From a checkpoint of a small transformer trained on Wikipedia.
Training: a variant of Adam for these matrices, 1066M tokens, 8133 steps.
Each number is 200 + 40 x the weight over its row's rms, rounded and kept within 0 to 999. Layers, rows and columns count from 0. The size before them is the row's rms in percent of the matrix's.

# up: layer 2 MLP up, 1728x640, rms 0.0313, rows 1633-1661, columns 400-479
# down: layer 2 MLP down (transposed), 1728x640, rms 0.0267, rows 1633-1660, columns 400-479
# gate: layer 2 MLP gate, 1728x640, rms 0.0314, rows 1634-1661, columns 400-479
up1633,094,216,173,191,208,104,123,171,253,249,212,221,175,301,206,224,231,153,184,203,192,117,172,113,190,155,185,200,185,201,206,231,162,194,239,198,195,271,153,118,179,167,238,195,183,233,183,247,198,216,207,221,266,120,180,226,111,239,229,256,205,238,153,128,141,219,153,197,208,198,208,226,225,170,206,158,183,236,285,238,192
down1633,098,234,215,197,239,223,170,175,178,182,161,222,183,210,180,233,148,322,159,205,134,211,276,211,139,241,224,156,269,157,165,232,209,191,168,164,268,218,255,233,206,183,188,236,202,217,156,153,237,265,168,171,226,278,179,152,275,218,231,151,116,198,194,214,172,175,239,263,150,154,275,186,238,188,220,226,246,214,180,236,239
gate1634,099,265,201,147,217,183,166,217,165,207,255,123,202,257,173,167,153,256,209,201,148,192,219,167,203,337,243,209,163,214,181,226,211,160,181,199,245,209,186,275,216,180,202,224,221,215,197,226,216,181,158,228,164,109,174,270,226,155,213,159,204,132,274,284,114,156,217,278,189,279,227,226,204,237,180,158,226,201,184,234,232
up1634,103,149,219,216,190,203,274,140,179,119,191,215,242,172,209,260,191,252,184,200,197,128,128,184,145,225,252,239,220,131,116,165,251,151,218,254,188,259,229,198,145,217,188,213,203,209,213,244,211,230,173,218,195,153,151,183,232,248,210,246,157,215,132,152,231,220,194,177,248,218,196,283,181,202,263,187,241,235,201,212,277
down1634,103,197,253,235,190,172,154,232,272,205,248,179,232,201,120,259,213,203,175,231,312,232,210,162,186,231,243,355,203,140,167,231,246,190,304,268,183,235,264,186,226,203,229,158,139,178,241,220,154,211,173,168,234,271,177,270,250,160,256,188,252,139,212,186,152,227,221,155,181,203,366,218,273,172,213,180,212,198,98,227,207
gate1635,102,226,169,205,153,150,227,164,221,198,230,185,203,281,121,181,197,165,178,239,255,245,231,227,235,229,161,216,260,179,272,238,183,240,179,193,162,158,222,168,204,232,257,178,260,191,144,286,190,259,232,199,154,196,145,184,218,209,195,146,197,236,190,160,180,231,210,194,168,187,209,172,268,187,220,192,173,209,170,163,232
up1635,097,225,244,163,215,169,190,204,172,249,214,236,220,178,227,261,196,268,265,134,221,182,100,244,128,141,135,215,170,209,185,188,204,97,221,174,229,155,204,170,198,139,163,253,259,146,191,141,157,193,123,209,221,167,220,204,107,156,210,205,249,168,215,244,247,216,185,202,207,182,242,269,229,191,168,129,220,158,205,161,249
down1635,096,200,223,166,234,185,176,277,166,166,235,203,211,241,172,159,235,191,153,250,217,272,225,206,151,278,231,126,242,171,247,220,154,215,161,211,188,204,192,180,159,211,242,136,205,210,175,274,274,172,227,215,170,219,165,179,303,170,225,242,182,202,191,197,205,141,233,247,263,159,153,173,216,153,196,213,145,297,144,255,262
gate1636,101,255,195,188,202,238,232,182,178,208,205,213,146,224,242,181,178,124,140,215,144,276,191,191,198,210,119,198,172,240,270,201,163,204,276,255,212,241,161,176,145,238,208,66,234,210,269,166,186,105,227,240,225,210,198,208,149,193,254,208,138,109,224,203,213,233,152,218,139,225,187,293,219,254,136,201,195,176,204,165,182
up1636,095,196,200,232,222,248,119,158,128,229,211,234,153,261,218,264,193,184,203,222,195,195,211,206,81,303,209,133,198,82,147,190,223,230,195,206,200,173,162,146,194,285,172,188,184,223,230,159,203,154,277,176,269,247,228,211,194,207,173,247,201,152,235,214,163,211,134,158,172,227,251,231,233,224,193,250,173,139,188,233,257
down1636,095,155,174,265,201,222,227,230,184,221,155,177,225,117,115,198,203,225,222,189,218,241,180,202,250,134,226,235,144,298,218,120,134,125,156,171,149,241,204,322,217,149,250,205,199,180,239,152,144,229,199,209,164,120,145,234,167,219,216,178,224,237,235,217,200,163,222,174,195,227,208,180,213,148,222,217,286,177,230,225,197
gate1637,103,192,235,195,182,268,187,177,199,183,169,205,242,207,149,155,264,260,191,257,159,172,218,192,188,120,166,136,252,217,168,194,178,163,226,175,174,226,214,177,140,241,128,154,250,160,233,210,191,241,206,218,231,177,210,214,159,187,194,159,209,128,205,215,185,225,252,264,233,201,179,146,186,213,201,202,143,179,177,191,296
up1637,101,285,181,184,210,178,189,238,232,227,219,179,231,177,174,198,154,185,167,218,202,170,182,191,235,213,144,209,163,191,248,156,259,183,232,187,273,173,161,248,138,166,179,220,184,215,313,251,181,235,235,164,168,229,252,157,261,203,187,203,168,216,246,223,229,149,223,202,139,210,153,173,148,165,210,161,167,213,203,284,155
down1637,103,232,184,113,170,150,172,169,223,253,287,199,176,234,229,237,180,188,256,205,223,224,301,216,196,170,125,136,130,173,174,174,211,199,231,225,179,162,191,205,196,148,212,254,223,213,160,225,241,190,245,172,188,154,162,202,135,180,178,149,219,130,167,127,198,290,209,272,243,203,222,204,212,131,243,189,206,222,182,234,259
gate1638,102,217,223,212,154,237,135,143,267,203,215,190,198,225,181,144,257,184,208,185,240,246,226,197,181,201,206,177,152,232,203,196,241,139,276,154,200,224,102,92,182,208,260,195,206,226,140,193,294,267,201,259,201,267,179,206,204,142,234,217,214,155,250,199,207,287,112,215,248,231,222,151,265,170,197,214,222,232,204,214,199
up1638,098,202,216,169,101,171,332,170,225,184,156,247,277,252,247,234,201,241,169,239,198,232,147,155,133,219,232,200,242,284,157,148,191,245,206,184,236,217,242,184,170,131,138,256,225,226,208,112,234,207,221,224,220,190,229,110,129,159,148,168,243,253,208,197,281,218,183,268,190,220,202,203,165,220,159,152,270,157,273,197,248
down1638,102,174,161,244,224,249,217,260,159,259,139,235,201,130,213,199,226,148,193,182,190,175,276,163,226,169,217,190,162,189,178,156,113,239,203,251,179,218,194,244,179,204,257,215,207,212,204,181,193,120,182,104,252,201,159,226,125,232,261,205,217,151,161,152,176,187,243,201,125,124,244,199,138,179,160,188,234,147,166,209,284
gate1639,101,226,253,217,166,133,148,239,304,269,266,179,203,177,193,114,234,227,220,214,196,261,209,174,210,176,141,181,213,223,175,278,169,162,173,231,210,187,209,142,227,195,219,148,149,120,158,155,212,205,208,192,232,155,160,221,173,262,173,148,167,199,97,204,177,172,244,239,236,210,191,136,172,184,269,310,168,258,182,170,211
up1639,100,218,193,140,261,229,232,240,251,286,218,166,254,219,203,123,200,209,196,223,199,243,230,164,200,127,227,194,202,158,196,259,133,173,260,231,212,189,184,139,205,110,273,179,259,210,204,174,198,177,191,170,296,201,209,207,228,230,221,110,163,222,170,256,118,247,104,185,237,189,176,160,215,210,241,209,202,163,158,201,203
down1639,101,160,125,152,216,201,182,279,112,260,196,171,180,242,152,256,189,150,178,187,263,181,180,250,170,161,135,108,230,263,213,219,203,169,244,201,221,225,211,240,119,178,218,279,260,203,181,164,129,186,241,219,179,247,217,204,179,206,199,157,212,206,222,197,191,191,199,216,243,214,206,180,173,153,159,155,250,225,244,278,173
gate1640,105,225,193,188,217,249,162,176,264,231,281,149,233,207,167,179,254,181,160,179,151,266,204,210,298,222,255,121,239,130,173,180,150,145,143,137,232,208,177,228,212,166,205,188,195,198,227,237,221,179,205,188,185,247,228,256,243,230,167,170,173,221,164,194,213,200,280,237,238,238,141,219,140,176,254,184,174,183,189,141,246
up1640,106,135,139,215,219,227,201,197,232,232,189,224,176,167,253,233,210,176,237,136,279,181,223,174,182,35,132,144,164,195,275,198,129,234,198,189,223,159,155,206,214,229,128,216,221,229,171,213,211,157,215,233,183,148,203,176,196,192,190,177,208,220,130,178,200,167,209,142,161,272,200,185,221,279,267,135,185,197,268,231,179
down1640,108,107,149,218,176,227,222,260,227,192,226,218,246,192,292,236,192,293,260,268,170,233,233,150,209,199,216,140,173,129,152,145,153,199,258,233,212,214,169,215,204,185,197,145,231,165,107,217,172,180,212,159,186,199,204,280,162,256,175,176,189,298,216,189,159,257,178,196,208,217,195,204,139,141,177,197,225,189,271,215,224
gate1641,100,198,228,216,170,316,248,231,218,137,172,214,244,235,157,154,200,198,202,211,194,179,178,186,249,163,197,172,180,160,206,204,140,199,200,174,200,188,186,218,276,203,156,170,136,269,158,225,262,139,223,265,126,168,195,192,239,256,236,140,174,114,154,169,256,142,213,202,195,213,215,176,144,167,296,195,130,251,123,224,173
up1641,100,139,143,231,196,201,220,222,188,217,177,252,186,276,203,183,156,211,231,208,245,237,91,154,167,203,181,242,159,142,150,159,191,118,264,218,219,227,201,177,164,184,224,205,204,200,233,157,159,223,189,186,164,182,195,182,195,183,192,283,176,173,187,152,192,142,189,220,162,207,211,187,213,220,121,186,153,171,148,238,202
down1641,102,211,156,212,239,148,205,262,254,189,211,278,158,207,225,147,216,179,136,176,219,224,148,157,224,163,260,221,183,273,170,183,169,142,151,241,169,161,149,203,200,210,183,156,140,224,207,208,207,194,150,163,185,219,184,230,117,259,154,180,190,218,208,239,189,192,166,172,204,189,272,286,169,189,90,202,230,176,133,162,219
gate1642,100,230,191,200,138,251,197,202,216,213,238,201,169,190,174,195,241,185,164,253,233,184,180,236,274,255,252,179,252,207,232,155,241,273,191,135,216,197,202,203,267,227,218,125,143,203,304,183,189,231,207,208,249,211,110,79,148,301,138,245,258,161,152,250,145,200,228,242,176,243,212,185,202,211,193,172,270,231,184,180,198
up1642,096,184,217,170,149,148,168,186,184,209,224,194,196,149,104,209,232,160,191,206,229,159,213,166,106,193,166,178,180,124,244,240,145,248,212,221,231,149,195,188,184,146,212,209,201,199,241,119,285,185,274,179,205,237,156,185,215,264,282,234,273,148,212,222,204,253,224,294,243,171,136,231,205,143,231,229,219,231,193,195,286
down1642,098,190,224,274,236,134,238,214,231,196,159,207,226,231,224,215,236,195,243,220,155,245,217,193,239,300,196,218,173,224,114,210,200,194,175,132,196,153,224,193,341,253,183,188,275,181,202,196,203,230,194,205,205,233,180,209,200,234,128,147,235,179,117,216,165,201,156,159,170,128,225,196,150,176,240,169,241,211,152,169,230
gate1643,096,232,156,213,161,151,190,178,188,209,201,138,219,243,204,186,175,195,204,195,233,208,277,272,169,279,226,208,167,247,299,240,181,201,195,244,282,277,181,197,299,171,229,184,266,199,252,165,183,182,285,175,266,226,220,212,146,226,221,235,245,190,219,207,213,258,132,190,152,198,244,133,248,116,216,128,183,199,237,167,166
up1643,096,166,152,251,198,224,193,247,257,206,195,180,189,286,146,225,251,254,173,172,244,206,231,158,264,208,199,184,186,235,214,181,229,145,206,219,291,195,182,181,173,216,282,194,178,211,228,156,188,146,217,192,223,231,241,249,230,222,255,236,198,227,230,229,206,209,146,153,223,233,177,104,193,195,269,213,177,227,243,158,264
down1643,099,241,137,207,201,159,239,234,158,240,187,151,176,156,222,227,173,156,214,159,225,202,280,255,191,213,176,192,182,171,184,160,262,180,256,100,198,140,226,204,196,219,239,213,208,141,247,189,160,213,238,238,203,227,182,205,140,259,147,238,291,162,214,199,207,203,186,236,123,190,174,231,223,219,159,138,112,246,227,250,291
gate1644,102,217,233,217,245,163,213,203,220,261,248,142,218,165,246,187,194,182,195,190,197,257,231,199,214,307,191,153,254,138,117,228,159,275,210,240,159,200,185,243,152,191,165,238,153,182,229,242,201,208,190,217,214,159,258,236,310,210,183,220,227,173,221,226,210,105,216,219,260,193,180,234,168,107,210,172,178,166,169,160,212
up1644,101,196,196,231,213,224,200,237,232,225,136,285,187,130,164,135,185,125,179,172,248,197,279,197,174,200,213,215,282,163,211,191,213,172,155,254,208,201,264,180,243,198,159,256,220,105,236,168,203,271,250,229,133,202,228,246,241,138,191,134,236,142,225,158,146,219,111,208,179,205,161,223,131,145,235,216,179,125,237,190,256
down1644,101,262,189,233,238,205,206,186,217,222,163,207,204,217,196,195,180,163,171,181,276,224,191,181,217,219,160,259,143,227,148,176,210,203,115,155,165,179,192,210,246,152,298,153,232,282,245,216,186,271,236,260,159,204,216,246,122,192,164,251,232,262,198,195,210,187,106,153,163,137,229,157,180,266,211,202,215,177,179,203,165
gate1645,093,243,194,187,146,168,161,205,157,173,228,177,199,219,209,173,172,239,185,141,206,183,119,193,226,181,182,144,180,141,213,195,140,183,202,215,191,172,244,198,185,181,219,177,169,241,217,115,177,268,198,243,217,219,190,195,158,122,196,279,251,160,249,195,201,216,247,235,276,189,256,146,213,120,208,207,193,163,275,265,186
up1645,098,228,268,271,276,210,221,198,218,251,157,215,206,263,231,191,231,202,119,158,250,183,185,186,200,234,208,127,230,255,140,270,232,219,142,178,235,229,140,269,169,211,159,254,245,236,181,235,177,112,184,244,188,219,173,204,166,236,214,201,179,139,119,257,214,178,203,174,133,221,205,207,167,227,151,226,309,140,208,201,237
down1645,101,173,223,206,233,146,204,209,239,165,172,224,248,173,221,166,192,216,228,202,190,223,125,176,197,234,196,85,209,182,252,162,109,161,157,189,262,172,221,196,138,157,172,157,141,234,258,228,197,157,177,230,221,225,184,179,210,219,235,171,226,197,197,260,171,131,187,241,215,181,251,224,205,212,188,267,259,170,197,172,230
gate1646,099,163,286,194,204,209,229,239,126,186,171,173,237,191,165,238,144,258,173,245,237,226,189,162,247,242,234,196,310,141,269,190,189,198,233,194,184,212,212,237,153,190,174,215,198,173,108,217,249,164,148,228,256,242,276,269,278,180,225,122,122,176,162,201,187,170,205,194,187,198,170,177,208,231,216,112,238,176,186,241,234
up1646,095,227,205,178,189,215,127,185,175,283,243,272,245,185,175,237,233,239,260,114,165,192,148,176,106,212,147,174,184,161,180,185,216,159,252,234,262,257,233,198,310,258,152,242,172,184,228,289,186,238,179,215,206,147,183,224,240,221,199,171,206,211,233,294,162,201,205,246,210,215,189,137,238,242,224,226,130,218,217,255,208
down1646,094,206,186,214,202,148,156,210,182,160,212,95,204,255,251,209,227,178,147,209,184,218,248,231,245,159,221,88,267,248,260,277,250,174,176,160,140,281,180,214,199,165,241,104,279,215,248,262,193,193,176,188,178,208,230,172,184,211,142,131,220,234,210,151,239,144,191,227,256,223,205,253,182,142,182,250,261,263,202,216,296
gate1647,095,194,248,179,228,181,200,185,246,160,161,173,200,197,158,179,181,169,205,223,149,151,205,175,187,163,176,232,166,183,164,210,209,196,153,186,153,136,235,277,233,179,163,208,309,251,220,191,251,177,155,181,195,203,192,220,174,208,206,166,194,248,242,158,163,162,242,254,184,279,130,208,263,135,96,158,153,212,246,188,201
up1647,093,203,233,265,183,155,165,146,184,257,137,212,154,246,197,206,209,201,264,216,130,188,177,215,202,215,225,153,232,212,218,215,186,213,204,208,195,190,139,173,233,126,224,184,213,201,178,239,209,156,218,256,144,243,263,258,129,275,294,165,198,181,179,207,214,195,165,269,160,236,188,222,227,184,277,187,262,203,197,182,114
down1647,097,212,172,183,300,195,210,149,185,159,182,172,228,226,206,163,190,147,109,176,229,239,187,183,227,195,179,296,194,187,189,174,241,206,203,208,226,228,184,201,196,211,244,199,209,275,192,211,233,236,224,198,257,193,194,149,171,186,178,206,229,169,182,183,178,201,154,153,216,137,156,160,260,230,247,124,163,254,119,180,256
gate1648,105,145,235,225,148,215,214,224,219,145,235,168,216,148,144,155,209,272,159,139,170,196,185,172,210,184,184,143,258,218,252,130,203,163,306,185,194,225,205,208,257,237,249,208,241,111,204,167,220,169,176,243,208,148,216,197,115,136,150,204,218,208,132,191,229,211,222,123,208,174,207,265,203,214,233,175,268,136,237,237,185
up1648,103,178,209,241,163,195,175,261,192,208,270,254,209,196,175,198,185,273,228,205,155,204,210,139,225,235,242,183,147,137,184,212,209,250,243,221,273,208,146,182,241,201,146,198,156,146,225,216,237,206,187,227,156,181,236,243,205,209,194,278,213,237,164,223,223,237,164,162,194,181,258,203,224,123,152,230,250,185,221,183,221
down1648,102,210,219,170,254,206,237,194,244,174,195,183,224,262,294,267,259,247,298,244,189,178,263,125,206,179,221,237,200,211,260,232,237,243,304,211,139,215,167,234,185,190,226,176,187,137,198,201,169,219,225,178,218,154,194,144,249,158,172,223,203,189,140,216,139,236,201,203,206,160,193,216,169,157,215,217,185,171,197,150,215
gate1649,107,232,185,192,124,206,245,233,196,167,259,170,159,178,227,228,273,168,150,117,226,268,235,262,252,163,140,209,165,221,167,202,159,180,213,117,226,137,207,203,179,192,122,184,264,207,270,172,256,179,197,207,228,236,209,227,175,171,200,137,170,254,226,178,169,203,128,204,151,191,217,226,222,218,175,220,166,187,211,229,262
up1649,104,183,183,221,242,235,184,196,203,176,169,248,149,234,205,254,216,221,246,254,216,211,229,193,126,149,181,180,218,181,178,165,262,112,200,134,217,259,160,247,221,217,222,172,176,212,204,195,217,203,224,205,201,232,224,249,204,121,115,225,169,238,229,105,214,206,135,157,186,157,229,185,184,188,181,144,197,259,274,195,208
down1649,106,210,154,169,228,117,162,185,270,234,223,221,244,180,195,206,186,158,173,117,231,155,154,211,241,163,187,246,229,145,192,209,168,183,188,190,190,215,170,198,196,196,183,222,201,240,168,175,220,212,208,220,172,181,160,191,176,214,143,163,247,204,152,205,228,196,159,200,152,178,209,199,229,196,169,230,238,238,230,254,230
gate1650,107,239,147,221,206,171,202,161,150,248,187,209,277,185,271,216,212,175,152,199,139,234,309,136,211,249,263,169,188,176,196,253,228,208,229,172,221,167,144,136,210,138,197,193,235,225,257,304,286,231,152,230,244,164,262,149,189,190,158,283,189,144,229,155,230,203,201,191,230,138,147,198,313,160,231,166,205,277,185,270,177
up1650,104,182,106,261,191,254,170,205,192,219,184,109,224,220,176,204,192,236,160,159,225,162,133,100,195,185,143,226,225,250,259,274,191,130,197,193,224,178,219,299,136,169,257,224,273,188,182,157,276,146,206,159,253,193,241,172,67,233,230,157,201,218,241,325,161,193,203,242,229,271,185,191,139,264,172,273,184,268,213,198,247
down1650,104,181,239,229,249,234,178,228,240,215,178,241,215,262,254,202,204,156,321,201,172,169,274,195,153,163,193,253,290,179,106,153,164,195,179,194,178,218,161,219,265,234,164,279,215,188,181,158,194,188,191,166,197,276,232,176,286,162,248,203,191,199,218,231,168,181,194,206,207,262,248,191,192,192,182,232,160,188,235,283,141
gate1651,101,225,222,179,205,199,199,192,161,215,226,244,202,238,238,191,159,240,157,150,176,252,209,195,177,259,167,186,184,254,201,218,242,170,244,147,211,201,185,175,208,249,182,156,127,175,194,147,202,169,203,196,202,132,137,225,226,189,165,199,257,114,186,210,186,45,255,199,204,179,270,194,138,120,199,247,250,245,256,181,184
up1651,100,144,198,184,221,274,181,155,155,143,161,213,170,134,232,168,236,215,245,137,195,205,241,241,205,191,254,210,241,220,179,216,230,179,185,231,181,150,229,258,336,215,165,230,159,231,227,208,247,217,141,209,226,209,236,193,260,71,218,176,228,217,248,230,217,173,273,220,192,205,223,178,221,171,229,152,195,216,177,129,247
down1651,105,221,151,197,146,200,231,202,134,224,138,215,168,283,200,240,219,208,173,276,258,207,189,228,161,198,121,345,205,222,236,176,162,141,193,183,203,223,268,217,214,255,270,138,213,253,177,154,196,179,188,170,186,217,187,179,177,172,184,98,201,149,227,242,216,198,249,207,209,175,217,140,185,223,193,209,198,187,239,220,161
gate1652,094,261,166,233,192,166,229,197,165,248,257,253,204,141,167,221,183,216,223,214,209,245,233,251,182,174,161,219,158,225,170,217,295,246,225,227,233,170,177,156,228,146,175,79,226,274,193,252,273,212,201,218,203,178,158,203,126,190,162,233,215,183,194,203,222,229,159,220,153,206,246,223,266,245,151,218,168,200,263,267,183
up1652,094,198,186,145,193,145,226,210,164,145,232,187,186,172,189,116,213,185,263,159,168,282,187,172,223,197,189,177,196,134,205,242,183,175,206,193,141,165,220,211,181,217,185,229,184,280,213,256,217,232,178,206,153,193,150,214,137,225,192,147,201,265,152,202,237,245,305,198,237,222,229,179,95,217,196,190,150,192,131,177,256
down1652,097,223,207,178,236,146,239,198,195,189,291,272,232,134,182,245,171,222,169,241,212,153,203,190,159,210,159,203,172,220,156,236,201,194,160,131,69,163,206,134,212,198,207,202,223,147,136,184,124,176,249,132,231,158,170,172,270,192,253,247,168,183,193,271,179,262,180,139,219,146,162,202,196,205,230,165,197,136,226,167,207
gate1653,096,152,172,203,216,140,166,206,188,175,240,226,289,213,168,219,183,143,176,156,219,232,188,154,210,250,195,202,188,210,119,246,155,183,261,233,276,157,232,138,199,236,200,224,193,220,127,230,195,248,177,159,219,208,203,256,232,204,242,222,204,159,163,221,223,152,208,131,166,299,309,218,170,192,178,171,172,144,222,248,224
up1653,096,204,166,220,174,222,193,209,253,191,216,217,247,172,151,178,223,203,186,230,232,164,197,173,144,252,226,188,183,167,182,258,199,267,204,201,254,217,146,213,136,184,191,205,168,250,200,170,227,191,265,205,194,173,188,207,177,244,168,216,144,329,145,160,184,239,166,223,282,180,165,243,211,215,153,224,234,194,249,239,258
down1653,097,183,216,250,264,185,152,189,215,208,165,155,208,216,195,191,202,191,128,182,215,122,189,240,269,214,119,337,227,261,158,215,215,180,129,263,205,254,195,242,186,261,229,150,241,173,144,212,190,181,162,155,162,171,253,223,182,217,220,182,254,173,224,213,205,160,232,257,125,170,174,236,207,212,250,165,196,198,251,148,185
gate1654,102,193,204,153,194,241,252,182,292,230,186,190,154,179,214,194,264,208,227,172,288,169,182,217,243,163,189,216,240,174,187,154,262,102,244,127,234,165,168,210,241,222,151,255,178,183,266,226,164,224,141,180,205,201,155,225,209,200,156,191,177,208,114,241,184,141,203,214,181,245,182,131,190,154,190,257,232,198,217,206,141
up1654,098,215,214,175,161,240,279,162,259,234,196,235,259,190,116,163,170,146,161,223,241,179,199,176,172,195,156,214,207,129,159,230,242,193,233,194,160,248,168,268,155,180,238,195,231,210,158,147,149,126,211,216,206,160,155,182,250,146,247,239,240,180,161,165,195,182,102,178,242,234,154,182,179,226,188,184,174,255,189,152,247
down1654,095,140,203,221,205,137,208,193,155,223,215,190,257,250,226,179,176,165,266,186,204,112,202,152,223,181,198,308,264,158,206,157,148,219,111,224,217,185,145,201,226,183,206,186,213,138,242,232,222,216,201,224,253,272,229,206,295,205,185,182,207,177,200,261,217,254,184,162,236,151,209,239,145,176,215,230,200,171,182,241,163
gate1655,100,203,167,244,200,214,206,184,196,178,246,269,217,160,150,186,222,256,167,278,190,169,160,272,136,287,223,208,207,152,135,196,239,253,255,209,183,261,276,133,214,137,173,168,123,215,300,159,150,234,253,174,163,184,172,171,155,196,163,156,176,194,183,208,320,206,237,271,252,111,183,222,200,146,202,202,276,166,232,287,196
up1655,101,182,232,235,220,152,200,154,214,177,231,187,182,172,206,243,191,187,169,243,230,182,198,155,150,251,205,159,143,138,172,189,259,182,144,163,264,210,235,156,230,219,233,207,157,219,190,217,232,181,247,199,199,175,165,164,139,220,179,238,196,250,142,168,211,154,177,201,236,167,141,186,209,220,220,152,181,251,178,116,205
down1655,101,189,240,182,229,184,249,240,186,265,173,221,232,204,236,164,177,214,154,188,127,154,189,192,65,221,209,195,200,199,191,148,206,188,290,184,173,241,208,240,252,220,175,216,179,303,208,147,204,144,229,211,202,221,145,274,240,187,241,198,159,144,177,186,224,148,178,237,169,217,132,195,228,169,190,211,246,207,167,179,174
gate1656,101,220,220,187,152,165,198,119,176,233,249,217,248,178,225,218,217,226,95,302,202,183,200,265,220,315,293,171,147,122,227,197,257,115,191,156,221,153,173,235,145,210,237,213,212,219,207,175,195,238,111,181,156,231,188,156,296,243,176,212,245,167,85,177,140,199,218,251,186,139,254,163,228,138,174,182,209,246,211,223,248
up1656,101,236,177,201,186,268,233,172,180,203,196,243,202,188,226,260,199,211,172,186,220,185,209,115,198,193,264,222,227,313,201,196,200,212,244,165,230,253,169,176,177,219,151,194,227,169,159,168,173,260,171,167,240,216,176,186,162,221,221,238,182,202,225,195,195,122,195,169,192,233,200,262,116,178,188,178,189,180,228,192,148
down1656,101,186,219,179,214,202,206,149,225,223,176,220,248,235,106,233,226,168,162,168,261,172,118,246,193,182,234,182,169,212,223,207,183,255,235,164,197,172,176,192,214,166,169,137,248,239,229,148,234,231,156,228,120,208,203,108,188,204,229,192,198,296,218,217,180,246,133,194,177,189,213,229,219,189,250,108,205,191,160,151,186
gate1657,104,213,158,120,131,206,213,188,165,244,253,205,213,205,156,188,199,234,195,163,197,144,184,227,192,169,264,167,131,272,184,180,215,211,160,176,204,207,106,195,177,248,145,270,176,195,180,196,283,218,207,208,201,208,92,272,218,254,265,155,136,211,173,228,275,189,166,196,133,184,121,169,149,192,202,241,183,155,150,123,211
up1657,103,157,181,163,199,209,265,184,208,207,144,96,164,238,228,203,157,211,222,183,212,252,152,214,254,267,172,175,235,181,164,177,212,215,131,244,190,221,220,171,237,249,274,219,222,206,239,255,192,221,94,159,191,166,297,245,294,227,226,212,152,137,218,189,275,215,142,297,191,184,153,207,164,180,136,231,139,171,133,211,194
down1657,102,292,255,165,193,185,184,186,185,228,209,150,217,164,216,259,217,196,117,191,185,131,116,249,201,185,157,279,187,243,178,225,217,170,211,162,207,227,187,215,198,163,236,166,214,135,204,135,263,189,161,189,148,177,190,207,153,180,217,176,163,251,248,228,210,201,174,169,147,243,171,214,182,207,202,182,242,208,217,168,191
gate1658,105,191,269,137,230,244,145,200,214,137,320,259,196,183,232,131,202,211,194,191,178,153,221,232,215,178,268,199,245,205,172,212,183,191,171,181,180,182,201,223,248,234,221,209,98,125,153,211,121,265,190,235,238,220,223,183,260,237,176,231,258,222,169,179,180,188,203,175,239,189,271,229,229,138,103,208,202,281,210,210,187
up1658,096,205,195,198,196,210,271,188,222,209,201,136,193,142,223,242,220,166,276,182,202,217,212,186,231,288,252,195,245,217,193,139,154,231,206,242,204,247,192,206,172,160,197,205,252,220,238,175,225,155,209,200,160,218,200,192,248,149,208,131,111,163,211,232,228,196,127,199,208,255,188,242,194,151,236,218,187,197,220,212,235
down1658,097,254,256,151,174,148,187,217,211,197,246,202,212,185,150,183,220,280,214,216,183,177,195,246,181,182,189,228,200,209,172,243,208,114,226,165,164,164,243,200,254,295,191,209,237,154,134,188,155,188,209,233,201,247,226,168,253,182,211,226,300,182,210,141,226,209,295,225,204,206,225,199,265,259,182,151,134,200,198,181,172
gate1659,103,168,149,196,181,234,165,145,212,170,175,210,189,211,238,115,276,217,62,154,209,297,225,130,228,212,215,197,179,212,230,148,234,185,197,208,200,178,220,271,205,199,240,214,160,91,221,157,200,200,197,183,120,232,195,214,222,128,138,225,233,180,121,194,199,124,247,183,235,257,195,233,180,183,221,267,217,241,234,244,216
up1659,115,287,192,197,221,222,233,204,206,220,257,284,180,174,202,169,216,264,203,190,206,122,166,226,256,184,217,218,268,186,207,274,178,233,199,177,178,300,195,182,107,259,179,185,233,197,122,206,190,177,246,122,217,264,231,191,265,215,130,258,154,144,195,137,206,184,155,210,237,250,208,205,170,167,168,173,105,187,173,200,215
down1659,104,272,240,215,206,187,185,257,167,229,234,277,219,249,139,257,246,213,211,191,176,236,168,214,213,163,122,135,261,175,256,218,170,145,159,183,227,201,175,209,204,189,199,125,185,220,197,202,206,211,238,212,215,186,251,146,232,222,208,206,121,253,185,173,199,270,180,194,219,230,202,226,146,232,219,138,143,269,182,214,117
gate1660,099,262,208,147,173,210,223,188,175,201,236,184,176,216,236,175,185,303,155,191,231,128,271,259,212,154,126,187,206,224,202,250,108,202,220,116,197,262,221,150,164,157,218,200,206,153,209,166,220,174,245,237,142,180,179,219,249,207,227,153,173,269,154,221,201,254,175,185,234,230,209,204,172,232,141,130,161,208,206,199,177
up1660,097,188,228,202,191,111,170,209,163,171,210,159,194,189,220,247,193,218,207,235,171,206,202,223,199,232,158,164,206,248,201,187,224,175,227,191,241,243,148,149,129,188,155,139,202,250,291,200,259,251,211,181,151,196,159,192,201,171,176,181,200,206,212,166,154,195,205,182,206,207,208,190,224,149,204,209,254,229,197,237,157
down1660,100,193,298,234,168,219,223,194,247,139,179,186,151,126,176,149,224,91,141,234,211,190,249,110,240,253,197,190,327,145,189,273,151,236,183,172,192,205,234,205,177,237,141,246,156,179,152,259,190,190,199,168,190,163,219,196,171,162,193,152,227,204,228,214,249,175,150,157,230,164,182,112,134,274,222,210,232,142,220,127,171
gate1661,103,182,247,217,175,231,221,118,186,198,179,158,214,283,218,214,279,190,303,201,214,154,216,206,254,190,245,136,219,201,204,199,149,241,103,233,263,179,141,217,225,226,270,225,151,164,225,223,200,252,175,184,173,199,248,242,217,274,226,235,183,219,206,168,177,211,165,204,236,240,175,194,202,152,185,221,151,201,125,142,157
up1661,106,168,120,125,192,139,199,171,131,213,138,210,233,195,245,155,212,184,193,162,288,229,146,199,168,189,234,174,202,188,179,186,129,178,226,212,153,173,179,244,190,265,172,219,159,275,170,204,119,268,232,200,224,160,197,210,242,137,198,190,195,193,215,242,241,143,215,181,121,222,207,275,191,184,229,156,204,234,232,237,282